{"n_layer": 12, "d_model": 96, "n_head": 3, "n_kv_head": 3, "head_dim": 32, "d_mlp": 576, "vocab_size": 4096, "activation": "relu", "norm": "layernorm", "norm_place": "pre", "norm_eps": 1e-05, "positions": "learned", "qk_norm": false, "attn_scale": 0.177, "bias": "all", "tie_embeddings": true, "parallel_block": false, "init": "normal", "init_std_qkv": 0.0671, "init_std_o": 0.0833, "init_std_up": 0.0961, "init_std_down": 0.0961, "optimizer": "muon_hyperball", "lr": 0.0059, "lr_mult_o": 0.941, "beta1": 0.95, "lr_head": 0.00694, "grad_clip": 1.0, "warmup_steps": 200, "schedule": "wsd", "decay_fraction": 1.0, "decay_shape": "linear", "final_lr_fraction": 0.1, "batch_tokens": 16384, "seq_len": 512, "doc_mask": false, "train_tokens": 143000000, "steps": 8729, "dataset": "wikipedia_en"}
Each number is 128 + 24 x the weight over its row's rms, rounded and kept within 0 to 255. Layers, rows and columns count from 0. Numbers have three digits each. The size before them is the row's rms in percent of the matrix's.

# layer 9 MLP down (transposed), 576x96, rms 0.0959, rows 77-217, columns 48-95
100:087135147176142147127139129132090108112147108159106131159104128145184103134135136087098143133139152151081081133125170136158142165076121089111108
112:155163097182088154138084129108150070140136132114137158128100153145092145138125126146138114128139111098111122147158076116147097096157137181167180
105:101116073161081123113132154145174131115113128137189113140116122134110157113136120141165137129141141104081132115184128105145139117100158150108108
099:145144108121133131094125154100140120135151112136134095071175115116129142138129102153150151142103121127160130112119136156163113148128157079147134
105:159131130170145132123135149102132136126174116094162076114118086149126094153119112096188121142144110173123105170172124100108144114079125165101136
103:166120138069151129126112119091146133107121129105172141123138129105066127116149147181113134096135131151147122147128141080136136120108154133116072
105:099157127138161150107071122150079135137127148145094103118142140160192111119130132120112111136121133130140158129094137126099153119160126120139105
109:124125136145141141148137091132125150091133106114102119109152103110154146112109112094132149126089113077120157087135137117138120155090164137102136
106:147146133129142139072152132163123104138146078106078140117100124145134106129124134136124178158147090162137153144103131096082120153102090121149156
091:142086138164105099109123138131124162143105133139121112147105113146162149123153104132121087153108153139116116141107152127138154084185106139151097
096:093133103148113119121127148125179110112148146137172096180100154122122112125134178115117177151116154118132129127138104156099125145173126098120108
111:151106111135132131144124178119120103161127157089102109144128120129150111080092107127132165157110146113170115125126101122124112148153104148132094
096:125086091162117063107119144154118170133158124091134106135104121177152154106102105121119146124118107161104131165099159124162170157107126136113118
097:115100063129137102129133118129098125105154130175158126140130088139122106099116109094128147137125085156153137145122124113140138110116115133143103
084:150113150104127133116113083131130135128182146106162142078093131107154119146098115167139141090142121107102134108151154092126158108152121135139121
094:122145124092154104136159162109148092113167102155086164140116076116156146117116141101089083115116118137109139116118147119156131157157163127139145
083:132132113147136098120097125147150123139102162123142104155150156152122156154141147173132108112100131140127159107123125123090062154111148137154126
104:160141096139163140109151122130161146168157141131151157090127087130143083117072151137151105153104107096105137122096102088109148148124079107186152
093:145116111143124141124071110142156146146124079189118150168171102098147131128130151106138118131097117128108149128128109116131087164147109158140124
094:169153135127117116137089097160152108140133112168122120128125126110145116108159139095082097161130069129160115151111146115139148169103159149140141
093:125117169124160085130128136166135118143144102097109100136180082141158147123159167124150097092125123111146121135111133119104118095151134172118107
093:160147131091116144097109162113140122132099136130124110146157123167145091117121117111171125136097129131113152121108095139187088159103143113123105
093:099088136140134123115140123161096179157123157087127127085190138115156151135096162147108155118146105095099132091125126121198099124080133113113164
110:117139103123161152077189155118143104175108139131137099167149137123131143110111194146154171125097113103153131141115119081111160108125115142145112
119:148142137127199149112111111114140127123140123098144131115132129111155146120097104134148107122098170128130123123119136136112107134126088149158138
099:123107107146128153100128154153100105142167120128116169143106126115123148121122121186098152106132116141140106105081085120141102126122122160169122
101:155116162195097113156159123117130121083156094099131112148122163129140143127103130059089120115103116130141082147098167125123158129076121144139115
104:094124126094149133148116144174114166135097133099115078113156143156111145127129109145087111176108138137165120115082140158132123122144079141115138
114:150112143109087106124143185107122137125107124122100070129158155123129116098133082124159124154117149139162115155152154152117099095164118116115173
103:120161106127133143090120089123088115167162109093135111101118113109117160117118118154117141162186124119089149137132169103134125111140100121168166
119:108114104125116168138180173096120109085101108129151084112121133132104092142097154153125134082113134117152140104131131118102116115190123111145151
082:098101154102173131104113120149137132138098129102095147104142122143134170098099146083161139112141157107133127132145164158161140120172122090111117
099:089121145137120144127121154134119102087096155161130131151094116124129150149137164146127177085139117115133147098145144165163123108149139148144090
107:177136145157122131076102086096142158130117162090106109159145120138121122150123183070122131145146156161153120115121083151118119138094160147101118
105:155151138115152086099089154132096143137130094104105134118161128099159121140121122141105132154086045147138137103135146099185159169093121114158132
094:126130105112135150132144141122112087120149103116102147113131091113188123106127130115138187163135111139174123124108154123104171125154094131161144
094:149140159130122095149109144112106100140105099150118173125135135143134097174108105116049164121174121104123115113125119141131141125139149112147131
103:134107127141143137123134104136143146124104150124104103130143130128101138135182156114087141122139104163130138133083187142091140122106100126148142
096:161138123073107162127078093167125161148156123101091133157170148142131160120143097163122141113111110111107100171090127161119118113122143131137112
094:152145119143180148124077133114159154121141164141098152093153101122106180120134149103126115084130138125156126108152109123120111099166125116102129
095:156100128135112122135176090159098110096084112149093138164095108153126111063138146137115118160124151130101137119096134122183110173092147121161147
108:145109106119136161125102150122141172108160168113156103103108108166119139132100115113121087118118123152145142140161093126135153097164124115123133
088:109100136153145152165129091137097111069122120103125122112093124130146135099158120101126178137114109166149097137108144146146144165137118096119095
105:118150163158129163116135124137101100102146146137108114149127128160152117133079167154146154140103160115116136103149136123151083106152126138080126
092:154125121093137119109138103133125131144142126088118160136137120092109153147158119132159169153133135165091111095118113110131083116134162160121137
109:134132134131098125121110121156118112158135108164132127099060160122151105099128141129143135100099158114114133156134112065103154155095150103107141
098:148159172143133142081131107070140118129100170096158143090104148096154092146117138144127107129094132155117149131141113141125119134138164140127165
104:102156155065138111141077093138127096126146110146100106124136131135115096112140099127148101142098132129134137168139165095119153131157139089192120
104:098141128182128092124151121104154132161130142110141130062098128130142147091085178122100100085113165142141108161118109115116179140131141143160155
124:109123133107124143104123144161116145109086155129118090086108145124195147128131148138136190169133089122122116115112118146108116139088173143137135
103:100125078106130118156156112131128127111132113153102138169117105155146148137106140119135192116148157116063173089119141153162140119121155129128127
104:166162129135118128095122103117173134122133106101177132136120172132123119100111193095138085128114126138165118123118123105116051145144140099135130
100:088128115110087115154102094136161160157146115160111124150131123128186111127121143153095101151136138115126103126089103120110140105118168157155147
101:110112156151125118143171136110104147151114141112145125138128162086069100122132142141122147136176128128118131129143102143076149091165133079098133
103:090116129139131142129135135178132142160126112148102167150154084124130092121118094170134132130073137102091153129100112134159141128117100112185127
103:108144076093130135153114132125133140118141098103161130113135144168146178128123090147147117162196169156128093151112109112138115112082147120129157
100:127142092089128161105131122131147134138135132108142160114143163126099118143147132136116115158138136158166149115139107117153124117140117148158082
129:120113142106138103167138081096126120163130127097125117106092118172090128073136090148077162128115112159130091154111116156113152119134088161134153
102:091067106178085150173092131171098179133120122158137122112135122099117137121157096111145140120112108113100152156124111114126117120152105138088101
123:148092088098127140095113165106079149128136113122157145133146129132154088123106156187148121109169103094128182080091139139137102146104123114150155
089:097114144140138116126097128149079151137111139153123123141125080144143151111104130129132123121124133092109146101124196125129119124131118134131176
091:140122130078122147131094126154131153131124176148202142130129139113119108133116156091160118092119147140124141129144127098119135098136154111116104
097:142128140155178141097111136136136107124139182152134111135125162135124091134132108117139096127114181123132132092113169135134128125112149147095148
088:128162117103117112119177107118090141100178140119159121097160146121106171143161126128128103096121120155109132121121099151132160074108087147173077
093:117120135156164162095147143148175139182160164116095135141096113137095136055100123119143114094123144124118093144158113097154107093139153117102112
097:093126153114079130139124136138136148106145168112114143095106126139147119090093148103164078162128102118106130166151155158112079128119087111137112
090:115139136165139157160049104177116122128148098120083142129116139128112167111073090120127090145139131140153152132156099129111112147128138114144148
097:183121147119127128142140109162109130133128089107127115083107117134167124155129106087141148114126116128108105147128117074118128131135138157164143
101:121140157137124131129115130120127127112132125139147112100168141081139127100122101164120124111094131171123142115091154091125168142137167105094091
102:144110112162141088145156114133102096090103094120101133092140141167120142137101129101106072124129133120124143147141106115153093134121171106165155
085:156104093179143145129096147130130149097090118142120129119110091135124095151131159161124102127138138116119118093131153142132117106168105074096147
094:139169147094153113107123144130109125119126101089116129134185088155148128144114206149104152106149106156130121142140139151109131106096139135146122
101:146131139150138176138139085146152143130142120138138116092079173102134070099172087142103143133106119131149123134141168117128146127148120127135154
083:110153109115152117133134138147127139128147135138094123105137109116119175156097053104149141102103110111125144084097147138151197085117120099155101
102:103170114113128110124171149143137141120139139111129153124115115114111162078139140094147111127153144103137126172137108151072138106149070159120125
104:106148104155137161140104171155120120139175116116103101128138134109125116143153102118160163124078159125106108110133129109166180127133167095101082
101:164126152112126126101111114126162119099127112107092140152132136145156096143115133144114108154108152143134102149199095137161113102103133162151162
100:146117147181131132158119130119135116135120095083106115111127112110148121140123118108137151145130092153138133173123129131078127134104123133127122
090:139094103118108131120128135160155160139133078150203132139107157124121120133137126145160124134089104093087106154101102132101107106193130145139164
091:126124132087131149141125126071140160123086091134138127132126121147155148116172128058135160130133168151107121155179175154116148126105121166120137
102:154120131103105127093132121137164119143101139153127122123089153145117170159121114126106136122117072136171131147169124143158146126126114131126133
091:100119142171094130101131111136130089124135148131097092123132137129105159097114130148143132109134170142102135166076129129131118090149123152137141
102:106130090125074144105119091120142161086117137173144148125172157127123096093113141150118143146122151146168136115110097100130080180130162164179137
092:144124135145140161135098152106154127139110169149131151168122156161125110127094148136149072150096175134128137121156118100174128104159138125185100
111:127130152159111150162108122142164145142140151128106151141159149123083158147148111109136102084081111136157124133152177113115131129136104143114129
103:131145132152148105126158151136175136138127063135153122150105142144130094135137105115061166126099151129128080152142127135103084100162127136099141
096:105183098110186145150137133132123102166141118148078176115129127138113127164138072146105094108102109117122147083099108117132168082154145136111144
111:138167085165137108164138137088141153115130174200180134107170136095111146141131136122103120087117121137152092095110116118147125127136078124131100
087:113182106163140126159138088139150126115129097135122134131150146121145147169102108140094113112162134133085149125096127087098174164092137130108148
109:137167118160177116120186152135113125128173150151133138093116117132134105134143126099101132143104104152142150153097120151152075129115120132139096
089:167119142119136140135148135108138141158144160124127134119142136133120112104103163108165112124094110127085119107109141161128145088169179155059124
093:120120138097096166097139152112135117113113075133107139082119096159141090098132121138137130150079131118110133133107141167106163114120177077129173
103:120109160084107149155133096161107127141166129130156076101110113141134114108125115115196149131150115088108143123173149108159156129121121101093087
083:117117153132158108111159160118113138085140072149143151130121123131143155112131070119141141131131144132133063153102132097152172139057162125143131
089:202145114132114133153080122153165122140155137173137112117124135140141153143143163112116133151161105155113155157096130130095118128078147188095145
083:133139121112095093103132168097107108134104096146152082170165145138106133063148120150131159144154147122174097108140152139128146114170135138122132
087:066109123126129134134093108149129124114123146139139143138130081125089112117168098115114093113138160139190113110088132149152159111143130151132125
098:133117142145153108146122112127069134090142108126111163142087146150094129136108097159147165113124098152122110161157135077144112097109144161115102
092:159119110167114074124143126131126148126128137120125129150148187093187159131123098112130139092144129110125119090164120119179162139101110110120099
099:137134133126107171137121124094128142124137125156122108113133128171162151160115107155092090140136112140108136174118130098157134112129140139111129
102:140117126145147125126118144137117122127093112098131124129132133120095123108119107141101089112117110141144095119152104150116163108056096115103150
115:062088074113125154162089144129131146103095104147145150141115141121111128105107122122144123177154120122128171203120122140100134157175115140088151
098:137148105101139150094158155148133127142190147142135145169117154116088136122169126122114107101123138121081129145141096126133121130158128137150154
080:147106149109155134112135143144160154130153149139117144080146130153110144149064098116135124157149119132086104130140097131144128090113120098085107
114:172104170118118116118101110084084136121119128127111123110109127099081156139093123130153136150156104155124112103155134125171166133109116117104143
100:131131139155155084137073132156139157130114107140071163121091118111105110096120166166081139134099159157125135086115186135137136169150102121126095
096:106106118108140121152116167091155138149120111129129129143090136093089146074094113163130156173150166127112137137111135113110157122099129143122099
101:122098121086105160148035141107138163101155126133111117102132092133196127117176162093134104125152118146097140151125104142129121125146118142122175
089:107077151145176089144111153129177129118117134141128110138111140135114176144089103132109127145163078087143111145134125146111151123150106145107132
092:095144132114082114143125125056146126157130097128122161107120122089145140118123127129116161105119152105108120164104176117146156104139160117114113
093:159170109134143117126112161145120157121152126119091141126148122078094119156137202107148127091177121151133148152094132125101075127151115098122137
089:152116105160108140137127110115079136127126148126125130156149149149169153108138130140152139175141131133126134122109165116116069149112113132106170
103:144152135094138125125143147123153132091139104141147118141135179112108095122122152139121103133145137112143148123110209162137086110129070115148153
099:148157082112163103122139120154182164134133103095118100120119136141087115119108139132074094089137092149109112111106152148144159123099155142158136
087:157108150116116104128122123113125146126139149130175080156114100150164104139114136162123188133122139157126133107148122110120160173160144112064068
111:111106154113080065088098114104164182105114116146127136200132185163106155129161117139129101138111126159105163134152146120132126144121105117106106
110:123114128160109120124096129167073155125103154114107162116151125099117134102137126113153105160120139179143117118108102122128128115143114133137135
108:128137146109162144123097165170132147100109126140109116107160076099142115131118171113124120106078178141186120102129108154111140134148137121113142
094:124104083185132159110106157138149081154099166107135124146178111119112128113146142135143186129142148127171160116121060138106112128130112142120101
098:082112138194110147144097158122135135090087129150132083145136103161113138110130180098111146150110137091142112158185151131158145091183103103123116
094:123099136102176145131208085103114116113128146144127088131136198142104108146137153128158086084145152183115129135113104118127074171128137159118111
090:144123137127137111150112110129120114109173130125138098108117140131107154144124126100106171112157102138116099134121167101103137094165123110126104
109:168127105151159150125134113142147122102129126120120165142165128138121096099116150128154146117108134119145135115153086174132068133122150087137179
113:133079134120162124119137096134114105133118169132120190165144084164110136106115141185134112115099169120109130115182091128155097102108146133119102
092:140133112147133104140157131114138135119054152130122130169096146118129127133143107131095135139120158124158069140123134170153160151137132152167122
100:115120145142086126106129117109153146134154141126177141119137171112132089101132137145140121118138120150130170154155082111127103161108144161150114
095:130130105116137114116084139123103142134118136138132138125151166115117090152149174119153131166131162133129144149150104147136115139078126129112107
093:117104132109135134136161144137102093104136120140111131102096115148129121150185096099124089116109095154157104102110123169135103092139141109105150
098:137186109124147148075158089087126125098125130153112126173132146088130072132144151155131110170143151140135151061114148093133113109166159146166125
107:134128106081113157105128129097101080137122139136154147144127141121121080144167123125108177071152097158096162123126140110139142120141113105142106
107:102092111116112093093139139100118115072123138122117106126133150117133130122158136118146161100149142113093117166131161121085135172175145112120132
099:144168115109134166122089147125147162094156111093089149095142121132159142113108154142162142159112130177153099131149161094093131148112170079143152
114:108110148093144149063124137107137150139145147114097133150136155134141122146150151142107125075082135176091112123181095116145140120115190078077132
107:147127154148080158135099117120126160107160137136131157107169104147086179102112127129159113098107131154139185170179138114113131088150126128113126
101:079098136145135161155144138126137136094091142141124139144068083104091138135129119111135136089127153118127127125160129191115107133165117071157110
106:159163129160171112147119127119176128119165062140147131134144084153123114141114139115155117106122145167086197127107115102113091101142127094127122
109:139131101112121161177121108122174157151108133143125142167101101126154094080175113092142141138132142173116113153130125115166135122130097127137147
104:140103154103123153138088120124099174124103163094092139096176095157091148139151146127147086121118129115108070130146172147138124130091132153134140
110:127132146121143127133089140109126116115169165073106105142135149125120126101148129119136075150104157153116147104153140144128171140141120083112120
096:121113127085138167135166096131124175091103129109139118145134157159101162135092132094165145145101123152119111131110122091169100126114115136137137
097:117084127108141124132148114180136139157143124143152140153163134118167129095149131149121116139100083113125140099108106110157130150094130094130148
# layer 9 MLP up, 576x96, rms 0.0963, rows 78-218, columns 48-95
100:157101120152135083127147149102092136181122153133100109137091108123161152092161132121105109109091121136153121129158164141141175112106124105135127
102:156136100087071118115113134146157157151153110125135150143123077122130096124150115118122109128106147125148196100156127133118113134132075127090137
101:125104109124088085104130110140156161056152176198128135115139141101117119050128125120099117128107149163139165140155132128137083132110127151115158
100:140101093136149100094158124146097133112110144127171149100128064130104115111135131138135164154093107121126168138112113117133085151166146157173154
103:132132103119121068134103143141094138118154138129141126139163096130157128133091085139143108168117135128183137137168110159157108151126177111130091
102:102115124127136110179121115138122096139150137116191155149141122080157130115140133126093132157124168130121162141097117129129137106140134179098124
095:141141093106058091161138185115110119091114151145168117118140099161144118161096128144116123109095165164095123099163131125137099133141106123104141
103:138153129157130110105144155138124143085122146164115152145137149184119167131132116097132187117096148131116141144122141108129133148100133145120108
100:091105116148123139134161123146122134148150142134127166097119138098140151119105150129141119186144128129145100126187106110111142146086133120170080
094:113139188142124181158141112156139171128183133129135184110109098118093099116109114118121159136139101141110145106119133125144166115142120120136115
111:111107115153088124121113116133147143146149118129136131120133104082157098164153099111162160114070157142108097116145124141148167136156157100149138
095:099142144164141165127131159093101102102124117146084142118171145065111097086135151132144135086116127131157124103117112109128123108111151106159165
102:169125122134114132160094146152143138128124158113156117156140154116137141138147111129149146161106136156099154143116136122143119132111129124126163
084:114134091146143171156161127165101098119105120133129116179142132137138163095171131124147167122112124153141154130124132128143134104099139087116104
096:151153121150129108154101118088116141126146181133133112132152126126134137099106148132137150149155161141173115169136130159136116090152083139113102
098:137163110099117129149147140112116141114084148145145093086117122121108173172122080155118169150164143142103202128126164144120116131144122119106139
100:133089137142108139153133164169095105101135118144164157133120082134146094106122104147129125108063143102124153131109161121114084125131159167098141
102:156151097103152097159104133121090138156138128136140163138082101146085098115135123121143147124113148121164115111152141099199144114096174121119120
101:102121141115154150163108118140119094131141174152102151132128109117093153127111141135136169105144077110132136117111071089120150117134124140100090
095:122081200132132152140157124158122108142141124149126114094100151122119112153127073115138133156099101146100099150181120147126106118115207127139128
093:132083117119143119100145124164108139155118149173132157104076150121110124131143143136116122139096125148141116163160094091129133113118075128119127
093:165129124152088144175131086109157105128127099146118115139085147145111121137127135138127070178094128127162128119130117155074161112113138098165090
104:137140116107115132109138141141070161128142139130121128113135131180153128138142113150112135094133115091166116140109109087120124135116099115114124
104:136102121128146096104164128136160105066147148132144164116091160116173134107098134134138096162111182118110154156115174090121139110144137108113118
106:147133118088103123160146094167107132117117131110149076122112142129098153152141104149146130119113120162172150116140177140094125129115104116053150
106:137127162070112122157128086122123120143136115093084111135095113170139126128101107146115131109078146146088132122149100148145091118108107175120105
107:122117148138146117134135108118152134088147156181129180127152148140153128122051148127066084159137142134129144158144121125150090129114114133141133
101:150150082140150124145154101174094145132137163113109141138079125121131132164134140097123163089094175106132142137100123085085139122132139134160100
096:160125171095132132148167088136141138076182173164112144123078105162115106124148153097125116148118145137130126161163117139158161145141135113144112
113:157106135123106131124176120135139174124148154122171136134091115120137137107106138106138124131083105107134123076103108166113085140091078120111097
089:106142160126122114095171081126177128141153081140111111120134073106131165129136134150127117102119147143127104105131142097172115101089157149158108
099:139133155112138130124131108158128164174121148132157127126097133149128119157095099114140121159113151111131127133122102134079140157134137084087138
098:089153135178088120130139125145154193113142147129052140137131163141150123159120146134160152160121176133148127089086118102139137132128121119116124
097:140121107133117138153136179118132132121136116139141128154108114099146157145118097118148153133096155074136110177159128132110083103115159148110111
090:146121114127117058090142151117132139176107105150113154110134135128149135135139166117145132072098164126122129157114097140134120088188115115130126
095:117113143166113155127135096147119165136143163088079111150105116157121124092118134141142173138110128142135116110104094164109139130116091105150141
104:126132086131124139153138159154122137100149090129083126180103131130150117128133103103137139166119180157108161113154127074110124115127133144096114
099:109103152137100091142120135138132119142092160149084143129110124128165092139117173146122098155104138139149156086187124148142125127138113173149110
093:155140144114107081166092113151116137111102110153111124134105101160141131149167156120137162171135115117158108135096167122150151099125147134126111
097:121136117118135127158153146121117165163155108104114107140107122104147159149132118120126129136114094145139083132146082108138148115123171127074107
102:124154085131124075156169123119122127097115112145110174107125139123138115140118110085133152117156135101111157079104111099105163125101148119132105
095:131127114158095100122158141127069172154094124131165106133098120128130146120130123091162123144140114098152108108162132163131138085108138090140089
098:125156124110140127144098132139105147129136152100112127122146196142122137129164120101095122167118150131150117137131173078140124108120161129143116
094:113155129120092099129138131122147153129139113131174129140140079106139082128126149099058132115104106094132144163142130139133171173146134146111158
106:125145170122125139129098130138123126143186187124152159116171135154090151122134104146197086133080101109132140103124130129138112126147111129101166
099:124134141145100130151113123118102150096146128102109139162148111180131129149140146149116179153111138142116086132107146111144132110123098129142125
104:122132111138130145136094084125098144097109153148115135105116121128133080138123113099130140106099111148133120104084088188142145177122163170118118
103:125130127144132076132155144173101120118142145160075130122130129073132166138123162119122124170133120120099128174156161115116136113161109136122110
110:111167128103128115102152110163144184122126145168098125138119082146138115160110114111123166132148149154134120133136117138108143081158191128152112
109:188138140097126100096101134144135110129116122130168115134150088117147148108135110157136143100123135136133108096162141147162111058113128158142111
100:102096148137118115133144112133155102071167131132163140085156118159127136083109128125103113146050126115111155099163099121138135130156139121114109
098:113149114143161157114127158122140132125152149125131172111104124096101137139140160117117135091110168113086128051142149150148157127123129076137084
102:163099113152144163156131122156161099092143113101118141126130072151133132136132121153098147154146125150095181087130112129170130144147125082110149
096:128073104138139081140127107139132134090145128138129121104146141159099093131123148115119113107090134173143136145145105114143167147141123125117112
104:064131096091177107134114114132107114074162134190147120128155130140131161122141081116130129123139110121163108119132092098152122092124125146131095
102:170154152146136092151131142107142109130139134155144133157137125132110091159120132144131125138139135132088188146131169155145097125162132120153139
105:182090127099153094154133115102136152150174136114132127106088104138115117120124146160142167152108141115134134134086105145104146150142124145120170
108:098137112116141156098144169150130131113152096146123133125080134139124101157098093141107095162090116153147141071198138111125137154131093121127179
110:123133159146129150168114131120105134113143108137098151149097143140137134146178137133118097122108102100157148120133145121161121110131105132111088
093:104168120142104125132104102071142118126163121159167149161095160083110122132155073176135133115112163174135114142172115138079146101107114121122088
102:145167127153165050115120145096140139161084133127139103140128180112122119127107119130106130124083165159140120134136145115098114113076108121123155
096:145163126141117139166105136154135170117115138093145131178093150137120094177127082093141120110124169154117166133136133106093137089137119131131116
089:118180140156110132130104091189112158097083098126118135153131091117122131134110119106144159080142143142178123145069097149129110138112128125147125
090:153130148108083107146142111140085125121104095111113113122169149077120121107134130110110147143135127118136160148119120102131189148102151130111124
097:119125121114132101117140087115100123116178137139144156139134131121137141119125122122115163137138135117171072110080144161121133129144158130138086
091:108105104121151089132124134151117115120111148197121124112122104128138120093131129141133113159141163122124068085105121121109152098117138156120100
092:139081140084155137083154151150144154166127154134121135138120133133120134134141112126120149133101133109093117107139143130101105135118098108141106
100:157140116110114112142146139125141114116108160180140157117117088112121138147105141113076135132149125171152123113129086127156143103114125159118159
109:111118157174130116117092132132145075112119140145085139172140147128126141112146123082108145160152103116127150145131128129112140136146165147109133
097:110136119136124104129146082142130133145118122171139142160106146048147136153094163133139140145138097126121086136152097117126152088084113115104178
089:099133100114144098125090149131177084110115120129156124132090172116107141119118146114146166150138120124114086154149096145114152110133136139166113
097:134140131148171106143127131136144150111118132143119166149182100092132107092139055109120116140121147117054105133121154143099127106110137132152183
095:184143117100114129135138106097140149075165110164121107095134157142127089118119137080136146165142151136122158129137141176090087114192124088105117
104:111131124116098102122107137172117132119138103148155129150133153148116096129100126133134149164103129112188102101082095159151125146132109128176084
099:108165108134150135103133115128132164190097120153125123132063137158123095100102075129163125145099151119132144151090126135098137094105157160104141
098:089141099112107150147168140153154143120146142136143108091088127115103148101127169129117148133136118104132171133108142080147156125132153099120105
098:145155172175124085152112127138106128111118143136095157117107137137109100132196113115110150134158137128136138138185116129133113128118081089123135
095:109161134119123136144133097137100139166083111142126139142123108126142085137134139112120132120138135163136162124161114150153132116156126134131173
091:103086115141123115135072152116132148161097172149094139126111157158151109175133171142154106132120155120153100117083119119170142147125130141158144
100:174137088123133125140128121140195091129137129141126146113118095098167111099120166145122135118108116137125125120068133074141108115122128137151081
096:130162088127123142115149094138120154126153144136152160147145106128167072161184154164148161143127148133106114108124123093109168102129099151135109
099:115137127130141143126088140164103124136113143131104146118100130155197163183132121128106130119132145138121149082103129120154114055152100105137118
092:106125132156134106115136088149115128090103127091136093121087120135113115114146124142084169159121152122089176100128136118123144121120142107087117
104:174138168123113156145135102120099114163119164152120130098084110164145145105138123157165196135130107153141133130134126132149126116134156087145119
093:129125121107122107124149111109106153127166135114161126096137118130126194115122112138173145078108106157116151096114136088161177100078141127152131
105:164123133189129104138147122145134086114089128132162093149128107138144108130088107110119139156111147171107120172127126125121143134127119127101167
112:133097129145141129160134155116115116096128153168149167105135146147119113115146112138090155093115125155132116150087128113176115143141124118150177
095:170104111095150156142105116130126154157148133133127130137099176121126086131146125114137152153107125140128146116117140114152121070101102111143103
099:167167185107113143138155166103129137156116146154138148169097120146145137153118131103114134149093113124120130115129119181154151118129131107081143
096:124089126107142159148100106108145139124117139118146184175098155129146138121118101114126127121108126180157112142084107156135128117159125155136140
097:112147132112159120160159136126141147148156200145155133134116134098111142171123103102109130111118143138109091118140121137120092124125144115162131
103:083148123110147114106125124110163090139125173122134153128136096134167142126097115168134111165142172151164110145117142102098125134199157122124106
095:117126110139128131148137164101149152135128151130119135164117125066084093131120134079124147155092143134124157133127110100102120110112129130135132
100:162140150105158109168112086113145116136098123102146120088117099167158129134120158090122156080097122109120151135134135132118098141149132128117174
100:150115140137145158135150069134130130133151153121100158119130143116143144156093153136084141073132146139079168169103129162145132155100150092109096
101:123123113112130114144095123161110169121130117141162143143140156126128134137139131152173088145127139125131074131106119146148146071118147130115120
099:136118155089109101098160104136152150112138151158170104128145130128184152158131111131146147155128087098158121165123085150117127172100167094115152
096:126119130099126129133121125135143133150145159151136129105098159127148091122126129143127112121082143121173145166126123144104137155145133077099098
106:124137117129137111125137152128079133105165147126104146087134131119098104080169157117136098129122125126187151147137109073124152111144131125140080
103:119139072167134077123122127119123122101132123121137146157114127104145098095129085096126146117120181119117156167162117101113122092164151161135137
104:107091112107141174142140128143130119104112155132108121156088127155111112093141140142126117115102154116118150104148114126094173117130132095109087
098:124108146125135146150115108119131098134147149126130175143094129109115106135114117111175193145102176156126135171093127116134123099092123127124155
096:115137100116091071125143118161122102099112095141117113124161135097119136128120123136133140112115160111153164109118114132130127098099113147155095
099:088115112125161131143144160147120120113170153149142143151139103131127078142137148128111159168072126142110112149143146116167120130139135151126104
101:132143109148108113137072153137108136105117136121125136088105122138121126097100136120122124138129147174114087151123139107134186092156107124129152
103:116136144164156094188131139072120131154142154145111152126134123153117128137147145159144146134123111158132123183153087141150098103099100164126120
103:156125151165138093148089077141126068148142133141118169141107136121122128146107164099145161157135106138177131103139156093142151135125102136114093
100:151141125134120102171138166180153089145115117112097113143109120086149130149110098095164142128121162138143141129111122089115140090115190099145133
099:179144130094104134126134136138127116135110166147145152087109083118170148094094150112123088138130107123112074164155130131136138114142127102151174
097:136150134141129150105116126125112138138140158119127139131114149111134150118080149147127150120098115153134045132104160156159152081145149130107136
095:147112144138163135144118129149173086134171138129123131122084137100140128105194119125123149125122098141151095123152151100111124104119101102122137
097:162132113085132139158160103156150124180097107125131122170122133133144152122169098146131134097086114160100127122102111128130114095143155142091107
099:128097150130136150143159116122135131140107152151125133137145115159140078080111093143129148158102154090119146162125095170106075115115108106152149
084:142092119133149123118170115149160164114147118098123138155115136160095167114132134130137095160121129139141116098095079125117164124139135115134154
107:130167133129171138150177115132123061172169168122114111104117128143149163138122176128103156128103142110120090126098120147102103108152118105136137
107:136110119134135133128128099143130122096159124150121125138098146107190139136104107125138115143097130131136078134123110111106176111134179118125155
111:108126144114113131131145100155107126137158150135158140116126162144118145123107115131125108181110169137112087133106089123095138106101126126122153
090:143088170157108103139109113113133106151118112150150130130135139115159146132120099117135114145119071130116130098121172113090143099146128081111132
103:093117146110101101135135111127170122148124139128132155098125100093142133110167071156154127156164106150142172087126147104135105115129154128171131
094:154105157117093099160175094132129141141084154123115134108070144118154126140155114188116155137100169102115121085133123128133155099151124124123136
087:101128150138140156137159135136122169104098123109105139148139153144117116134150095155167147157100147122157152140117097143157137104132138131134129
091:092118071122065125151137107138118157125126156129103146130110131098138145116166115136127097111148140141129107158102130139171169107100127130103064
104:138119150096146086116155132118131087126139125128149156144156113143111094124138149107140100128103179112118172140134118107143097140111108111095153
103:083137190138119112154154103157169113157102137152133113138133074149153119116122092095066132144125146119110166113139152152086079123147123112145141
097:126133087095139167156131138140067117131153104144103145116137141095115121158138127136117112175099097166175140136156151145158109131099087125119111
097:100097144125157098143125099120130118144136157160139126137146114162125147137125134151146131101105147145142105104136127170163138107178097112151126
093:127134133128105104122121131082179145157145113147098116136092122135161136109103116173152192136137126102137121158120089157123142138108131126128118
106:189137169139117103117079124136124150144132122079186137138124073155128138117109108125090138127108119087150098101127091150104137160113093112081152
109:135141100122145121147113110164127124107120102165153112155127131129142160066160095127134143161095110142107125138129110167145152159094068112113135
118:140169170106100117152126129104139181123185121121126131118137085101119091161100108128109126165116157116115132123136134127179127133158116151171143
101:157080155156151096144123170101122104109089145145176117116053095131113130159141102129115148114120099109109171148091064146163132141139091127127138
103:145116124121134116137148123183103133148128164174144132120096109153083103110118078111129125157118145168078116114161115135104090105159114083135154
109:129171151125101149153136113170143137105107117149145137135168150126151169101084133128121119142135138128144111096104096144107182095158146133134096
093:186127113136149159101160098118140161132122131121162095186115154118153146108132137108079106141105135099151161123124187110151109124112193146121144
101:163135147125132139144148097103131088160108124132169131153159091170124121118168129100159153137119129102142170147103147144169146096119124132177122
101:125087147156184132112173146185128126114110129154155142127129087125144138112096125136127128101127147146088145107094152102113110108153139136147143
102:102125120104124134131195114108135113138135159133165174147150112137141139095114113129159152119102163073092145121102090135146092135105137147170161
107:123085123123152098146148156111096111091096102131130152152096108169131124141162132116107107160131191114151148113194114121116111117123137109147101
109:137099146137172137119124167115136108142147139104115148148116136124136133113119131146172112124118125161170131154150143088122144084107120120145112
100:137097111113117168186133116116132075097144131160135160148118120130103113111097137127094133147099148177098120133144137117091110176102089137121123
119:104124133124175116123123110133142156133174091125156170148115170131134107135112109084133134177075162161092133124149138162150112115126137148152055